Weights of a small transformer language model: vocabulary 8192.
Each number is 128 + 24 x the weight over its row's rms, rounded and kept within 0 to 255. Layers, rows and columns count from 0. Numbers have three digits each. The size before them is the row's rms in percent of the matrix's.

# up: layer 8 MLP up, 512x128, rms 0.131, rows 355-407, columns 0-127
# down: layer 8 MLP down (transposed), 512x128, rms 0.122, rows 355-406, columns 0-127
up355 094:111116108143117121143120131107091092183118107094116178135110151126114146120155079137136145115154186131101112150136138135124128093168135120188112141117146180102106134126110116108133157139164110176143103118131157173107128176147139111105123113126084138144144172122141108084150095103134174139117145126108168154146116154144136126119138111127104162106107111098125129088153136149132131138178
down355 089:127131126086115140141130103114157137099117134137119140121115141106095100120085072124120134181146089131142135139092110150129144124115113147174146106097149086160120074148163096105149126126085136125105136184148160084109153112092089146098117114116164117101140106106150132151090131139129144139150093124144152098121127118094135104120125106180164098108113184101126144143117147107118131158133
up356 102:116125132102141138129150150140094157184134146082132128150104113099111121152119147086094110100123109129128137118113134107142111154160123108144117097101149102121129114092106165152090122172094106130129125101102130171124088167135136118140132092161156137113103118150134117099138154100136110134146148130152092079117154125150123213151127157108116079077137127103123136162104152089131141153123
down356 098:088127100091151116171155135155101133158127151137109151169138148118122137119100152108137125155091118155128142150132132115148105149140126107102085113130124161097157146127124128161131129111089125147141131123150132104122177155102138085110133101093103150118137118129159114165121138114092081178129193157121143113161111143074134128118077140102160128150101173146132124173154131144122154170138
up357 101:124106098107192108136134118133112148115145081137087113125147133159134106139104149173149130144118111122127125142155123162157125134165136150105110129137178092104119147099146160070177128104138142150165094129104117137092144132068117136145132136076126129128129138172104117132177094097109149178168123131142143099102123146106155137106119137160121121124156135135153152109165103121097110148112
down357 097:129170163119156126171154149149143116094090060148140136157157139113146152160101136134128163106117126145151165136092135121148119163169123140121136151140122122108145147092148122146156129148081160104151161120094130146101133110086167133196149064163096122164135134110146104128152136129123129154140095125119134131153131129120123123107096145119141078155144137152094165156118140131121105128113
up358 096:150079114137117125118128118131122153170128109136070116092119124119121138120114079111146105095097161156099118115132127133085135152097128133127084142178184121111113139135149112149124156154174136136149106140135155090125123137124118125158126103150072164126120112098117099127132135117111138080167114109138115127091148111135107141126170162151092170107114165084129135113171113088165108135129
down358 094:075130128124110181131148115092137109104123130116137114140107152126146076123139099139135124115138088123170165153144129130127097092157133141124151114134205119138148157105121172142093112163106083157151127163142110110130126096143126143102167106128103132135126109140087113156172087155108120118097134147151153114110138089138064121128164134104114125112108131136136149132103156131102133118073
up359 110:132135095121141093105140121179097122136118136129140136096148149135134103157155115052116108098124116136142102143149091170138171103153144141112132170147147136105152103130133153126138145125160121152139151111140128082144133105136135151116109118105054168132194133081149132099134102151124129148124117156115131131155158128154147122089157158094121124120139144149140121189167125118110161110110
down359 111:109101180115161118134119105123121148154107143118174141104150111149127135144134162079170121103182136145138121135148115132108170083118146160106153149086110145147137101129101116081127194149134125142138145129100133132115167120147135129101093116132093166116144109106127111108137073107142128131150125142123072148161139148109133115120132109077144150146105126124166117155155152129130174084136
up360 097:141084101117169149124137084128103128152125134157156126119105104122136121089141108142113149120164157105116109130143159124166117141129097152113123164128150157138150094121131105118120162117131104139101128124121066114148094126150134145103129116131131138139116165146101118104174115107150102099152125087125161100131160120131073129098109117090079105094185068132112165117149131109080122122163
down360 087:144109111145157108095144161111114142119101152143090134135163081124114139119112135130131076087145102157129156157153150125120126126168106136135117186120134154103129126144112159120103135121142153108133149105108143105111128147117151109164137134114111117110115103097118128161174143138123121142095163171083073146170168145113101121114155117117098138161149152100084146123117096098075137120074
up361 108:132113080137117119130139129141141138065130151145104168132150112109085105090117131130119106138152135093141116124144121132068098148135157137159120152130124096110138135089143131177125104141126085127131140170112089119168146085101100131152145113118104119107125129136109130130118108108177087141151128180126153105063170141137084101115140125119150091085084118133122137152110092133137137148121
down361 105:093171106153106141097136161131105102133144121126148160120133101159122172113107142151095119163135160176129099142108125130118133120138126103147119132156085111110162142094099087115147097105147156135140150119133118127132132149166096158142135137108107123150104129183115126088113072166159115166121106141162152124128137121092160128159180108161135133080112142113131105158151122107167131172148
up362 110:127165159129128130125112151158092180140132135131101089126148158139152159115094132081117138125157124100128107107110162113096098155131115149154137132170136142124100161148174143142139105105153069116117126167120116127150154067126129168141162117147120123118100094148141116136110180162160140121161148156108157143104124122151136126126132141140162131117147117155183112115125158157142067102139
down362 101:132106126127163131127164196125125131157126155127114142152154154123153153102127122109120113127162113083130144125076149108135076124114144189104153167147143106133135143161100121117134094121116170106149111157115118146152142099137155134161135128152132125104103089153155155141129155118101093109085114105152092147132117103093121126096099155136179103104125078147168156134138161146118105153131
up363 101:137162174090148140134096113128134114110128151085141117146119134103147126126145116143168140131160097165134101142126086130088095128171109147141150122127131103140148154119120150145135119115139103163136106095150131133170145093108128080171130115134097140128107115117128110165178138079121131120148086103107124103144179146104111129125124121143157121095153129119211084135082163145120106127147
down363 094:159153119113164129141116125123162093131135115110148129140140119087124115105175136147145138156143136157140116196115066152108093113174142121176164163132163095107121133158116149149114130176146143135150094105111129157109069110122124134123156134100152130159123118118139102167110122109138122120161105099125132123149163147109118138119126152135127080094124151128164178121109174141129087128155
up364 098:135119139135088131167132145127129141098123109128130126117103095131171152122160150081122165156126133116120174090115112122091149093130070116129097114135123116131148092109126137167097110119101100122148122140145152134075121117087128121074187129100097107113157097141130102098109111122113135115121104163121065094171120102110130124109116153144150098126137156089130151100110105132149090153122
down364 096:139156110109158150069089148135137165134069134150136095109140114138166170128103153115154119087115105138156109107112132130135109095150141151100114148137125148128180112122119109152111154121116089133070090166177172096106149129136128152161133091126127084136138099128130109134110143130152101116133131160123088110137114097103152112145129104149158138120144127083074126110128135165127105139120
up365 110:122172104138157131139169124137105081118115131070120118125154126148113167108104130105124160155142138139125118171133120136105127143096096085134136119145131144121135200118124135122169168158131170131093102155091146118153127119119119162125159057151115141128099101154115141082118129162127143130127147138138138143143156129120156139109133116134112136098075198126116124123155180125154123116130
down365 101:125192121146150140173177147090063111105123111117103130129139159146140125114117111130101207129116098104099141116145125124099131138141097092126116092134133142138130171139127070112148139099132143148152135135131160111124152137115136121116125125159133143149090106134157127090131154166122169158098109145120130139108083080118165127123083123125121097118109177113147108159139131112091133130129
up366 097:088090135156145130116132112063098115103103181120143138142112083148107170079128140125137140142142119114125086099083120116125119126118170134114121151181137139118141103155129164157181106127156160143123141113164135116130125122146124124089151056127089100109121124122094146142124145119138120147150105092116140093118133154136114151131159105133113109117194151142135103141121106107110101140146
down366 104:159112132104089152120091076096117095173090145142130106129131119137103143173125157132124104133133142098125087131122157149099155168162131123141112110131164098155107074092132131106104122112105133124132163145173136136151135110134127130172132109148146110130121115144101134074068171134135146147157112124122091168071142136114121161110095093152118149124125089139137135131140106122098097142138
up367 099:156135144115155141149144123124136085136094104147145136145163128138084142130115159123157140160106162105097175091130156132114177113117107073123109098162126163132090153121143141200191096136159120117153107125109130136101143120109122137119106114130124122141127119100203132109159154163111146146150164097117141135151143110126086099140100113094161128115146093130142123123111133141141145119151
down367 104:123136135107125176132122123133134126147150115141140092121073146152087124133132124163145165115148145148105162093137156153076151128125089149089092151130140132154096137120162121172168126124143102108154133108099108163132129123085141106114105116141086111109152181119129130132116174124138138145140151085128087117155112096109112104166151097092106115133159160086159173117106125141154132155118
up368 105:116151145166116092142122119104164141147128116139141128130160158114121113154172162118128140150118109113113133091135132133117136114128129138143132133130158110066120155145088196113102125130122118116126149118119118172140111153123147145134148155081113147157149133090126112123078188123121117166139125131122096147154085064135136128147127096074122084125102161161170128135109122127102079129091
down368 096:143134145129126113153080126134132115128118116142152115122195100122133172116130157145125075089121135116096134136127152117100095110097162112135128163156169138125155197115130130122109113084144128140093144132147101112140194133121131098163135107125140123100118124104105108086072155133178122124114168125132170103104121109131155127114124114134167175095121136140114142117160100133129092135106
up369 107:151126122149159106128140140135130119172140080124154133112136156127121152120078149164134137120156135128143098131131118130168161139121115092151091139108136143107116135123111126139112096126141108116081098129138146159087110134118169152129122124134114162099106103072129093108139130116164158107173139145152125113105166122130143147144177103088164121176115156087120120136106069195154141104150
down369 103:191090109104154154085170133119132118156130156128141152133127156112133122132107106128127103137162116135211095128156154129177173104137141109149112122122110133148137097100094100090131074102120082108125133144134114136139129131141157134154092143106117163100120075121128107133120133114121173128126130123134116093099145115126141112140180091101127113167098132108137107162123131164134138129161
up370 091:088144108160158080152118130152116102142146150117137147108128139154116133127095107139160102163138160157117117124136115129122120169113162100133147127138101138147121153111133112153123090129129093112181114094097121127143156120135119109111146087139110147139089182155165112124060122136139103114134127137122096079147120115136130142163088137085114152102157103146167110079142105071144096114141
down370 097:145116156134133171105142122110094134132134125126141163132096099186090127096110112137053088120122137137119107109113147084095163121132109067127090125102126074139141144115158157112097143098138130105083127122144087109103113130092101114117129128153122113140112103153164143125098091110082129103129130137144139158170147138149130131120114095115142112189141178142126128127128110127113140141108
up371 092:163119114097130108111133134144126073177151146139147148124151141178064119080138121100107105120085157125138124114131148117140119155087143109135120128126172136107075148103152154086097129111167160119117093116120114123133101183150125102107130110150100114146148129132112134100152092101113107137105147147131116121124169159125108115128132116104129096107167135099131136106158107076134119109181
down371 092:121110092146106101076159170119159104140162094127113118124142100148124145104139107188088118061142076160138157133137167116140122149161149140142120135151117123135112162151131157134086126133201109151143116155109083126138109107158165133120107145138110148127116168130129115139168130132126133086122160099094130128138168148125107133079107165125130134131122132130125148110093134115117121105148
up372 100:100121155068101122118136098101123148087114113156139118130123114101109164133117121098138170151112167177116113121128129120153145124149160172146115120119119130133153079121132104113155162123094141175100101131160109110143100146116113146118140127094126167144099072145155152089156135095173099122124099114160159126107177135098125128155138116170124088150086114143145138150132121144114142127167
down372 105:082104164114155124118142132106141111123111111115127120152120144141109118098142122118133144118120142182149112078136089118163143126150160109146172091173109137119131088104114103128133131128106157119117075113157083124140151155075116122128142127101110141109172134147182151101103114081161118094085137136144129113105161118102138147151183132154120147125117120125144161104134122149069142110156
up373 100:117143122120097084119101142143104113121153107134086110111125100125111106069140109172137123099131131148116113118119145099117136132101139161133130121154112147109139169153126150103134113189123128115118141141108143109127169128156124192132105090155121144153136148131135098122134108139092206174154131139141144158142100162090150069120150131104111156086110170114137133161134156122154095120127
down373 100:114144151096132127159121113166112123135141120118111136163122134097153108094137172052138094147132124133139124118095103112132169147129112135107123122109125128158152126146112157119087149138146119142138120114103138130119158137174182126114163075167128076151183127139136124136070154120123185149125097138160135092136115125138172126105111143147124125140152104115117118099124165087159151162129
up374 105:179066104160107095148124136139107136148097106083118127109151146130091101085131140121145123116117146126128116130107149117127151107124168147133110157134165137130094150129069167127123127169119095108167110110124129121144116159124131103175103111113122154122160134133093154107096126110153111144188143167145160109150165151134105155115132116114100135071095119086160109098126131122119135103104
down374 098:148104130097111117169119125118100146121093129117117100139136106147117111119155063128114158159113107115144099135084106134111117146131096117096141140157080131157139174110143152156127154104118195113158142103114137085136136138117050119159134133146152121087122142124081154161116132136119143138131164169123139143134112081117090152134143136148107100121088147140147149157158149123108111139099
up375 091:127164125122105140141134084165123130086097129133095125117138114138159096111146145071136127186118119148130107127148110128106136111129124073188099123118158153122115144130133117136132168122130140116130070060119142132153130131129103161116140143083141149100126098113105146126074172117163100098103083100114101100169125119138125142165094155121145146104128123104136144127112144126138151097157
down375 100:142153105134109126103113134152163068089111129124126138143067132122132088101186119107129137125101089100162108095116179103127109162144140116132119134140084142116144161142120168144146145113113135177151143100132173120154130109160135100175140136169127143102129162098125124122124148090119117147106116133128097124166102125134095131105127146078109145097087139127115143126123168129176112140110
up376 101:108128121115134128116141096130127155134100117134144183153114131098112119112171171167109121135092125130085127150165107144108134104126112147103101157140165103164104106144110134094143104138128086143084127087100123149121096164073119148168128114114098133105091148116110098153145125120097100106154136104147129137133119131128072125116145112099155162133130071131195165151116119108132119123154
down376 095:141137142105137134125148121173116122158129122122122124079139116109140113133086171149127092121087131161150143101103162124123130088147126139136108136155150178097101135135115106122113144106123096094135100075156138138099151153133129141154148124122120154137144160156107053119155116157136160124114124168090134166110088148122108144128127118097150141140161090106174132084130155130089163093155
up377 103:085109121109150115106165140172126101140163115154101104118169126137123148127115085119174112116110114116123096126117159103158109116137143178177105151147107135125079160145094136124168108086115161131162150143134131134148141157157124149126140078107153160091153167107098122129165108168140103146129114122132146087145130098139155148157115107101162162080111113128133136134167125142113118114106
down377 098:173105147103102151109120121170117098145102117144096139131132148080131103129127085112142135147099152144154076150106149136137100146119108104131116117139088170093138097097108142156143116144158132163087124118128136121110126145143112137099130112129099158128180064108117159134172169149129155126132120104104116155168080133157165154084138083136105122150142111148143125149135106136154148153114
up378 096:106135131110171134130161130126137128133105126119111102103171136166117143170145131114162133144118082088098127184110142117124201145110161138168154119132065118142070143125173133115094159156123122121129108086131136126160154165121158138107108105116105128184129144127135132133127139126136111165149133146078090107149170094131119165118098129114166126101118135137130149136132143143130144151131
down378 095:127148069112121147113129123134149107159152155152105135137109138135117133144125079128125077133108139134140119134173099126109132120109169144147098125197153151118199166131136130133096111107133113108129089138182128131095106098135146140113117138102155185142135107164098136136124144120147142101149164130120109078149112122129113117164115143097151103162188112121138132134091158125165123124140
up379 098:154123169122114116147134119148107138145129175096104125110137133106145127128149126118083109118153171163115108111135137157127145112199102125125094150099086095113156133123083130125143094116145149129151139129142129149135131086102122096127154129141125100114118130191164118107131084191136111160126121151116169150150147141126154101115131157108110154115153118089142136106142145151146103101201
down379 106:122113118122098158126132138174099152117154137130128107147155153153067156104147091160156130140183151151151143097145108121115147100137138140150137150114123151152114148133132111132158170147141152125126102159168135132129101150116124148128090122145072172126153158111124116128116142165179158175150118140141143136101134121149139093152105120058108124129137141118105120137137156167076085110109
up380 095:130072135113148128162105147100114097113176127121096104158122119111128138152131151129163081113122146139104125153110145124135145122140156147139120158114125147177102165173142105154098128134135132098108125144111173110093150117119097114140123152150104102118156121155150104108116165114125143112160088083121170122149133113145081141113104109073122107084156135102078138095116167123151140090146
down380 096:104110111088148124137091156144130150087149158147132104136100103167122105167112167129178095134123134135152097120143184150140123107083133111119116149123151142153117160150137122125110092147122137143157156115097135085124152124090095138133112149145121113131127125083144138161162116140154148126129104142082131121106131118151127150098083095100122134118139171173117149180136109082108075101120
up381 101:128124141098137117133116142119115151119130139109119108176100153093135083134160104161145144111122134155156097134078145174142124117147092174104105123129126134104118153133073148090136155126163085127121087123174097144118137131130136125116109119184086104108123091170160105106139130126125185169151123138079174151128124115142132142129109163124148129154123122151095126162138124135136096099097
down381 099:128125111069149119138149135145119172116096149106122146134136097130108095138155125113113159102152111111110129153086090136150115133102118122141142120111104144163144158121122124109105155090134075139134115130197118097129123158098140119170105100157128146121132145149141097132127076123136115169138150138112174131118091115137110123149070135147152104121132073123084138189172118119132109126159
up382 112:141147111125145139141087110152140106079150099141104138133132120113158148100122164096128083160121156105134144134139168149124127098125122087090090122139103154090145144108168126132127118168112146136146088130106146148127163135111119139104160113092117097099172110090176135114114117119103118126105148137139126138208110112143149106118117147129134107136151135159179162118186103148134101091127
down382 103:118140101101093122147110080170114125119109099150141169179137122090149206102111146131109098144102146126093147137119105176133109139132142062128075116104111165137130108086135090120113131160121117144132154092146144091151158136131142136148145144089119114136121115136139148106099148114095088140136152122152114153176117139143133118121120134157113111137151172158125137150119100133145095113143
up383 099:104165110112102147169116106131105113157104135158113135115145094146110136094129165128158157102108108124126115095087113162141130145098133155119137154161105143096147129150139096139122110132066104136091153162197186086113125109131114122104139126124108136149114109092143113100114140131128076132110160131124135155097119159172104167100123102127097117149150112115135163157087150150143145143136
down383 108:099106125123139109140099114141127112143111142143179093123159145144120132132115154116133099093126115162158109111129141140150129180120176144138147110134127133134150091173114141089121188115081104147098124118180184110135108106115116114123167161145155124181113099107126113111112147161082108130115085131123161132110110115109156176129135095140091154117139100132167107108108140136134126128173
up384 103:154132160130083142135158133155104105133139152121135120138132141092158160094137132100139108148103078171139116091158143147103138131159141165114113129133123107103165128159147157167113143113148133144146094151177178152131166155159096124134140182088090136126132112130134078087119134181172101121149095144103120132146109135157118113096101130140141131154120134096091087109138114117117136136136
down384 102:154140187146081131121118148149129116130143126088112140101122133088090164150133122159139110182081095148162096120158157125124080175156149151113132102127110121119166114137126163149109159128119106144104111110146156149144155165156094136089110136134118137140120123172115098124110099150164103149108088177129128155123140124140122138102163155137137165115161124112114104140136126105101141125076
up385 094:099120087130117122089113127120146127148098108133110153137147164125128098150118149127119179141077134103114089172144142106170153161126139136116101118133141099132098075142116146114166105208142095124111145099115120121114144113097104152124149149130120114104130107090131144102078161168084170113150158102119151143150142127152120127116111147136143160145106153073159121120132140136155157121132
down385 097:134142116114119107130128083143123128103115171126162133138128115129108074161088102093095152132118141109106128125113152103115144178136123122109127170165150145128112058129127096127118124149126138145085130097127154101097158109147127120091134149109101178116079114093123147112132172126108143141117135119118171112179099112157163117154103143127155157093164153098159119115105112095092128140122
up386 103:099113117119134116120080156134110110140128107104093118145076105176131137104123157111120096101120154094095137128132114091126107092145122148135089180127116139090156138160143126128117107117122175105123098141112141115095121128165136135133119131138142165098105126165167146113077157151115092132174135138112086105162120120098153088122114127115134124073117144105111108191130123118161115167140
down386 100:142136126069099138161110132149112109128119128148113133120112135111141159100076154140127114154153114098115147113121123152181150149136125155131082144108124107100134157124136114181161116102201106113119147149143099154148126133152110118075133131136162133078161170153132087145114179126141151156128137079104142137122143123115134131119106151187095115125119120100148137130093147142158159115136
up387 103:127146134135125153169104179158126140122119121125129153158108090125122159119112116158129118135125120109105080131160133169178120168133141098126096149126138122093123103096137154157094164136135145122169111171134181136138113127110126149129121128168138191177092166128117103096114131153126121190123143141124140111106117148114094134129110116082119125169151090139169145124149150132142124102166
down387 104:135172138149157132147141142102132151129147108097109161126141153141129104131104145129137100112112128120104164166123158142116119136131089131138151162113154127118149149122121175148098138117103123112167136168148191086138123110070129137135173097104111125126100102096104110130162120112137139169131149145125156116074107151161139137135078116081134174130129148127145076137113170108173121161119
up388 095:123121143087152160133108104138104155143080139087086095122175112153121110147166140136121162081091153134114064116087116124161121104136069125147142097123111115146171169119109148126134142115105146110134145127125144112160140097109124154124118090117110147065130123129129127127089159131126095114148128142129146178138157120150143145138166152135148133076118132155096114142149139124122155120091
down388 092:137129138119120140133099130114119146122088146165134115119167110143117106126067115141115128090119176140115077142136117127104169169151085119114103125125130103117170122158103124135143149095105108162122126082082161130158150080112154144154108122132101087112131101127112152178101150137163111147138132161143083164107119115156124106094159113108127136135118120146094140142110130157095138117068
up389 109:135128080085153139124091100113137180121136141134107118122168150116127104157161083151129121132098118163114131154136133091140172123129172126120133144117109090103161151098134156114195105138119103157145155114145110154099132112091108132086122124143137131107134147103170130082147147135147162074106136116124156128150145125106101125073148105089116121127090127104149110106115101144103105115102
down389 105:101151079141133149159128079139131149104169167146141110169141083118111110157125171101125128086106142178127144116110126107152121091147152164096118125130160149169145123154105148131160120145148099189151150125125122164078116101135135107081136080129104165106117126131148116149144150119127117125157163119108144135116144130100123165145120178156125126143138124144135136132108108127075126144097
up390 101:107133150140075092152127096148119120128141126140155116097181122139101095119148145106140111174138132137144137146105145147137150091117131133093182157129111114142112108169147092134135171134160120111167146085133161091159146150144142145123152132112114142123107135150140099111154126141154170124117111113180096123153130132127161154108152159081150111146130139137188178152179108134114107124139
down390 102:091099112140097144119087110154084125144171155161149098107153081191112134129106149115135118118135139149139105188092089131137157142122158108125092117082138116137130150176119118106110123133142094109098140151125096128142153095130130154120139109084124113111099152125125150116128141144144129120180146125180148163123108134166136146144109162105139156096101131093086128137163099128111109136130
up391 109:136163172144174119131185110161093147130110149113171104139128110098138154100074138114120144151122126156112139093158092140112118150107143120110146196091133150106146136116131159120132137124112163141101110126105149106127125144075133161105117102104130109093101123155155139130119116147139134146137108142178114125050141152107142128122099170115097134102117132077126103146127131128124122099103
down391 107:134129146127111158136132131165116132125133136130155140124113161153142148094125112136122151099130150153120168114129133101130149126156135120142168145114112124062090139127171101145099120123122179116127146164191125156158130134093117136120116145110134089152147116087119146162141139154133165157159154128151160168081124106151123083129053150118148148128165090082113119112126102128127127091097
up392 101:150148141107134152137100125092095115100152114118163116134180174144148115121108117159144127141108139151150114164122101120141120161149118153113131135092127145094116148133161126130176126126141122148109163077150131112132115087140127152128151066163126118137128138153149167123109108098148133171154123135156173118135134112117165155140158169147169085164110105136184157150150091111132099163134
down392 111:140147124153112129068144134134134105142094133132128123108080123102152124107139081130128144073139097120140111119158141099104139080099125130147119125120138125141129094144134106116109132096106121153126112162120137150152145168097114124136115171101168113086149131108138114141067153126101123044071118110144108107114103138124133145133120093123164166123130153151092078100104133127132159108123
up393 100:143145094141113102145115127111131138124144097147130134126144160125102154113157113135122150106124112175129135093174095122146113130134105103068080094119095140090176118112116120133106128124108122086148101151159153105150100131120128147129132117144134151113112063082144107136126142167158155128148153125112114127150126127154142156153157087158103145120112134161143155125094139097155105062185
down393 092:135101121120151139116145165137117117119113160171162150109162165137098129125132088173110117128145116145136157142142101108119115122137148112131088110113104167160179102063141084108108095143121109145103104138124140107143166120097165099132093128117097172097122075147103140111138144163148124117089173101115115114161152081108143114153158119110105156121118173126125113132127110114135145145155
up394 090:105153115109126127137162114130110187117141123131124123142090122175137102076130123179150122133147139086146117111124141131111168080110131136150147103130126120132070122124070127151155173102149156113152129118179123094101122149145088132162144088131132110122115101147117077130162116121133085105105136168143095123113138130155153121101082118104169152108135120169123118107143128137148150143108
down394 095:081124140112128149155159149121120108137120162137126084139142097114139164155088139135062142127114138111133121097144125166101149121150111162108091119154128131155168112152138145120127110138147085155138105152122112129135137153129117104155135137108093136132165152167096139137115139133142133150126155131180139120102136124103074071138129155169069154121152144133109105108100098105118152105188
up395 111:125170108174131184130122132154147166144151111136123098134156129130125144130130173162119130126105142185105128148133169144112089107091142147102145196160152212135125131132134146129134131108152122128159123115146109139061113138163125143118140102111121143128129120137161149174130147129131119133113133114141190150134093107157113153112101130140150118124103111146146103135118137156089117154159
down395 105:100189127141104115134108101128144158126131113131104106099107094151135209142121177152117146147128159145082161176154140139125091104118144106118186132143107134113123144106126152135145082129168131115121138129096064137137141174135133156125119133114128116128114141130102101115126108148120112120134164138089123151164069109139157123104072140137125114116127147123146127180131121127132128160119
up396 094:109094160089150128155131137120142092147151125118144139128129115123119135110145104145102133130074169109106119141128109136090136149113105098149136095110096139081113117150144136127139124108127158136124121143103172130092085157099139126129117184138120107109154146082148139148085136152114145128127132204173110086115155098136119177156133181121125148134153112110111105144147169078128136096125
down396 102:122126148105170134154177084137156133153082155081151136131151114119109099129134116148174126138126180156084097136118102165134125128117140096128119107103114126124147124116110126196148110126106121102136167128133093132188096121116131133140134115102099129123111146129141122073126179123127105132105125122136140091152130136082122145109070117117092138171152140116136140155098145103118092092112
up397 102:101142106124144109110143143129109153112195155163180109103129075171105132126127166125160149165117134134133105122139117133114171121121159118108116127167136128093108167143111128126120166115106163119121140064135201158123147145127122149103151091096153112144091100137141154121150098141098154139118134131132107097093086145123109123127107147144126137085137158147120109083111109115145120110118
down397 106:116114145169203107105151125148140154131186127139115121139128110141130169182134147125113130130143133143151155117157128115092156159135165164136107164139143156103120103133093148125119121157114134106160178188116103166128115147128142130153120133138171143157160119170122127112126185140110143150146184138092111141096141131129134098119121128160114110091140163101126098109105101121147117120143
up398 095:161101154106107145129121156112106128124156154102158151177128101165082123129136120123114134164155127158136131161128130118136110137149113146141147120152158140106140112103085155085101105175108060166157129108122116124117114080119149131113172138110128110136110106137156116099095111135117082142117136127155116078125136155120098132140109082089121101153086116070149100098135123105140142103139
down398 086:075132130131123122123102119109149158114105129103152109134123102144075128131093074151078120140179068079153106138111132120114086151135121100142089146126103109134145128116102115108127103081088130100092131064107123127108095085113107148136099150141128125181093138150124137128131113138136151134166140147154132116153150149126133166145136112085148147142154132126129108122100105142094125144112
up399 106:097117134124161122141113145140132154131109083121109131148122104144126082157120126115120123129085110134139097162125137147099147118156114166145113088138170140111078137090129188128134157115115113109108129104158204123167166116137164119107142085131130137151176129131100154132135092082127099140098127144136130091137115135122133146101140134114136082114117129157190150137152131098091113102154
down399 107:127070075108128132127125125168163169148153108140165112085139161125122150132126172121148153150117098130136136145127139122115134138171168077127150102151128109078097161167118089162112125136152076136142124153157116128154150151145105128122115145116103117112189121140098158143153132128115086089120141116144128139161140121139126136127137163131121161157119096135144087106133111095113114076140
up400 110:147173142120092116170164136117100115129159126126075138138153163133111156100102123131154104159106144149126143127152106148118131071094116112140150176175133161133112153136145116162162080142171147126098114155075143133093134110127116082111139136111124160161142123136163148167154143129139140125126192101131165166092124159160111113127125120115119098117127138108108111110121109137132098145117
down400 108:127150195159070131162147110156147130146100109113152126100124159130119157132144130180134143176098103144124139153133121159164123075128115118095146160148127150147122140115160062148149139129103147130119137115100117097094138166137098119145118149118112146133129131135139139121134144142102132119119144061172149140137122158130084112102128077118131114102103173118148174087135126134132106141125
up401 103:096163134150150097115104099112127141164133156125153151152165109121176154105148137113166147150136170087138122144163117114140097129149087139158096086170179139123133117132115120152141105159140169146111139143088085082140121151120113124118135136122129123072173101141126163093141122119138110139110151122136131124152124153124118100178122110146139123112124148133090089172160119145157108083127
down401 101:132158134171151116136124117146161178141125107147133119161154123139148172094129185115149125146115149107148153100136133111156117146122110115156101100156142159155147070116088144130123120109124175110174106127120049105115164138084147109129114140134137116086124134158131158109123144096161143127152142139136121163099131160117113126155147104143137148099179146151154105154155147104148111123150
up402 108:088091107074136101100150105130144115166139104089122166147108149123168160120141136134134112137089099157154125151129098103125170131118123113102164141170127118108112143132154142154146082146125143104140147139127093118084165134127093134141140127146114163129101092118147126099091134150161127085138171136129101161131149197129130152141125078119163111123114081158108092124145122108133129120139
down402 103:107124139081153119104151143137149095116112114150106150119099123123136119107108162154121146155085093092149108183135107119124138136136133068093161170141133098140106130108157125161103082131150139130120150132120115127115136121127105119136123115161095141138096098151127144098101111120128139116093178130157109139158108215123169113132107112108108119124106156155137091099120121099076110154146
up403 095:132122129132106127125121124101119163148146147153141122130167092131111129153143139116135096123118093131094121125118155092107093119094151160152104169181129142095136157124130167113160145097142129121185130091106156159158120100191097127136094115115110128141142115089133134184120117107118067110179102159118152089133134129099125069101126154113116118119165117147152156151145129138119138119129
down403 098:121110152125124110126149134104099142126167140090126089111065133116132152152122122154117133107111146135111148129174128086152132111098131127112137130117129150136139132149175097130102081094128092164103105147106114150122128126101129110141149135134174119105091130185118148095126125174130160129093112153105128167106059113111151124174135070130135126113146124160140111128122117144096188108148
up404 091:103100116116112123138095156157081117142135130135113148150180120167109120159073174149134152159153127113121096106077144165191150144132126130087179079138146093092110160109144127119135142142123187109119121113118159105102106090102154100130142137147085116127122148118128127146134103117118141124095129154150109122127142107128108126139138122085146119140132112117092107134098105183130139152142
down404 094:166052156149104118134097126130147163115138160138124121107132120110102135124134153135142112105121143158181111105080126082088138109141099149141104164086120099128192139132127111110118157142139106104127127092119113131119135151117103113178079141137092104099099114088140169144135151127163110127126149112139097145119124131094136102116162119146115156166179121093121138105120162122109121139117
up405 114:137090093134131102170126094110140115178107151133136159120144134144118149128086138101151142149145108148113112167111167143177136152108150091162128146120151147094082144106089106109163128130165114097099114129132114113175141076136146180121132097154119138126169131126131175137130133158110121109129151113163172104106144138147160130161147142131123126151162141118141130105093146113169111092159
down405 102:130102124120083124142147151109152106143080140104104124091136154146091103151111136104154154132122152144120120173095184151160154162115122089148132167086112133103107085137117067120158177124141109067149128144121134137155148149157146170151124110150124133104176135139167127122110159103134145125084123128117109135111104140115144120123137140123111098181084132106122159135100116132137125137135
up406 095:174117123134108099095082110126089118135115139127129178159124121087095124103077144138125125132140138119141105141104178141169190136124131102125093141173094128136144116116104119156148126124113113193140140116103096129090135122121106147114129121092105156082125131081167141114134129121121142074142106095113105116161141142123146124149168131077144113128129153158122129134132087137115129090157
down406 099:158143119144147109092138121139073118119134156135194158138131113111136154144114124098108104116155125141180128113094133141159140159159116135117081124150174129095107119142103094124124122129081139146115116126079120139123160117128146143141110156089117130130126127123127120148128117120143099079052124115151068092161186124108092112122149101165140135130156126139167153137110127160119115118129
up407 105:094146115144161085147099143140139092099150100106130087131143165110142141137150161092116115113077170155118132146097117103111114172148109078095135100118118112104094120122121179114139137143189113170111121129119161133156169129128101159112153155121161089131125124130102086113149159138111129132128104144109120147084153144131147149132139123131091119109160128136182120126121094121104124135175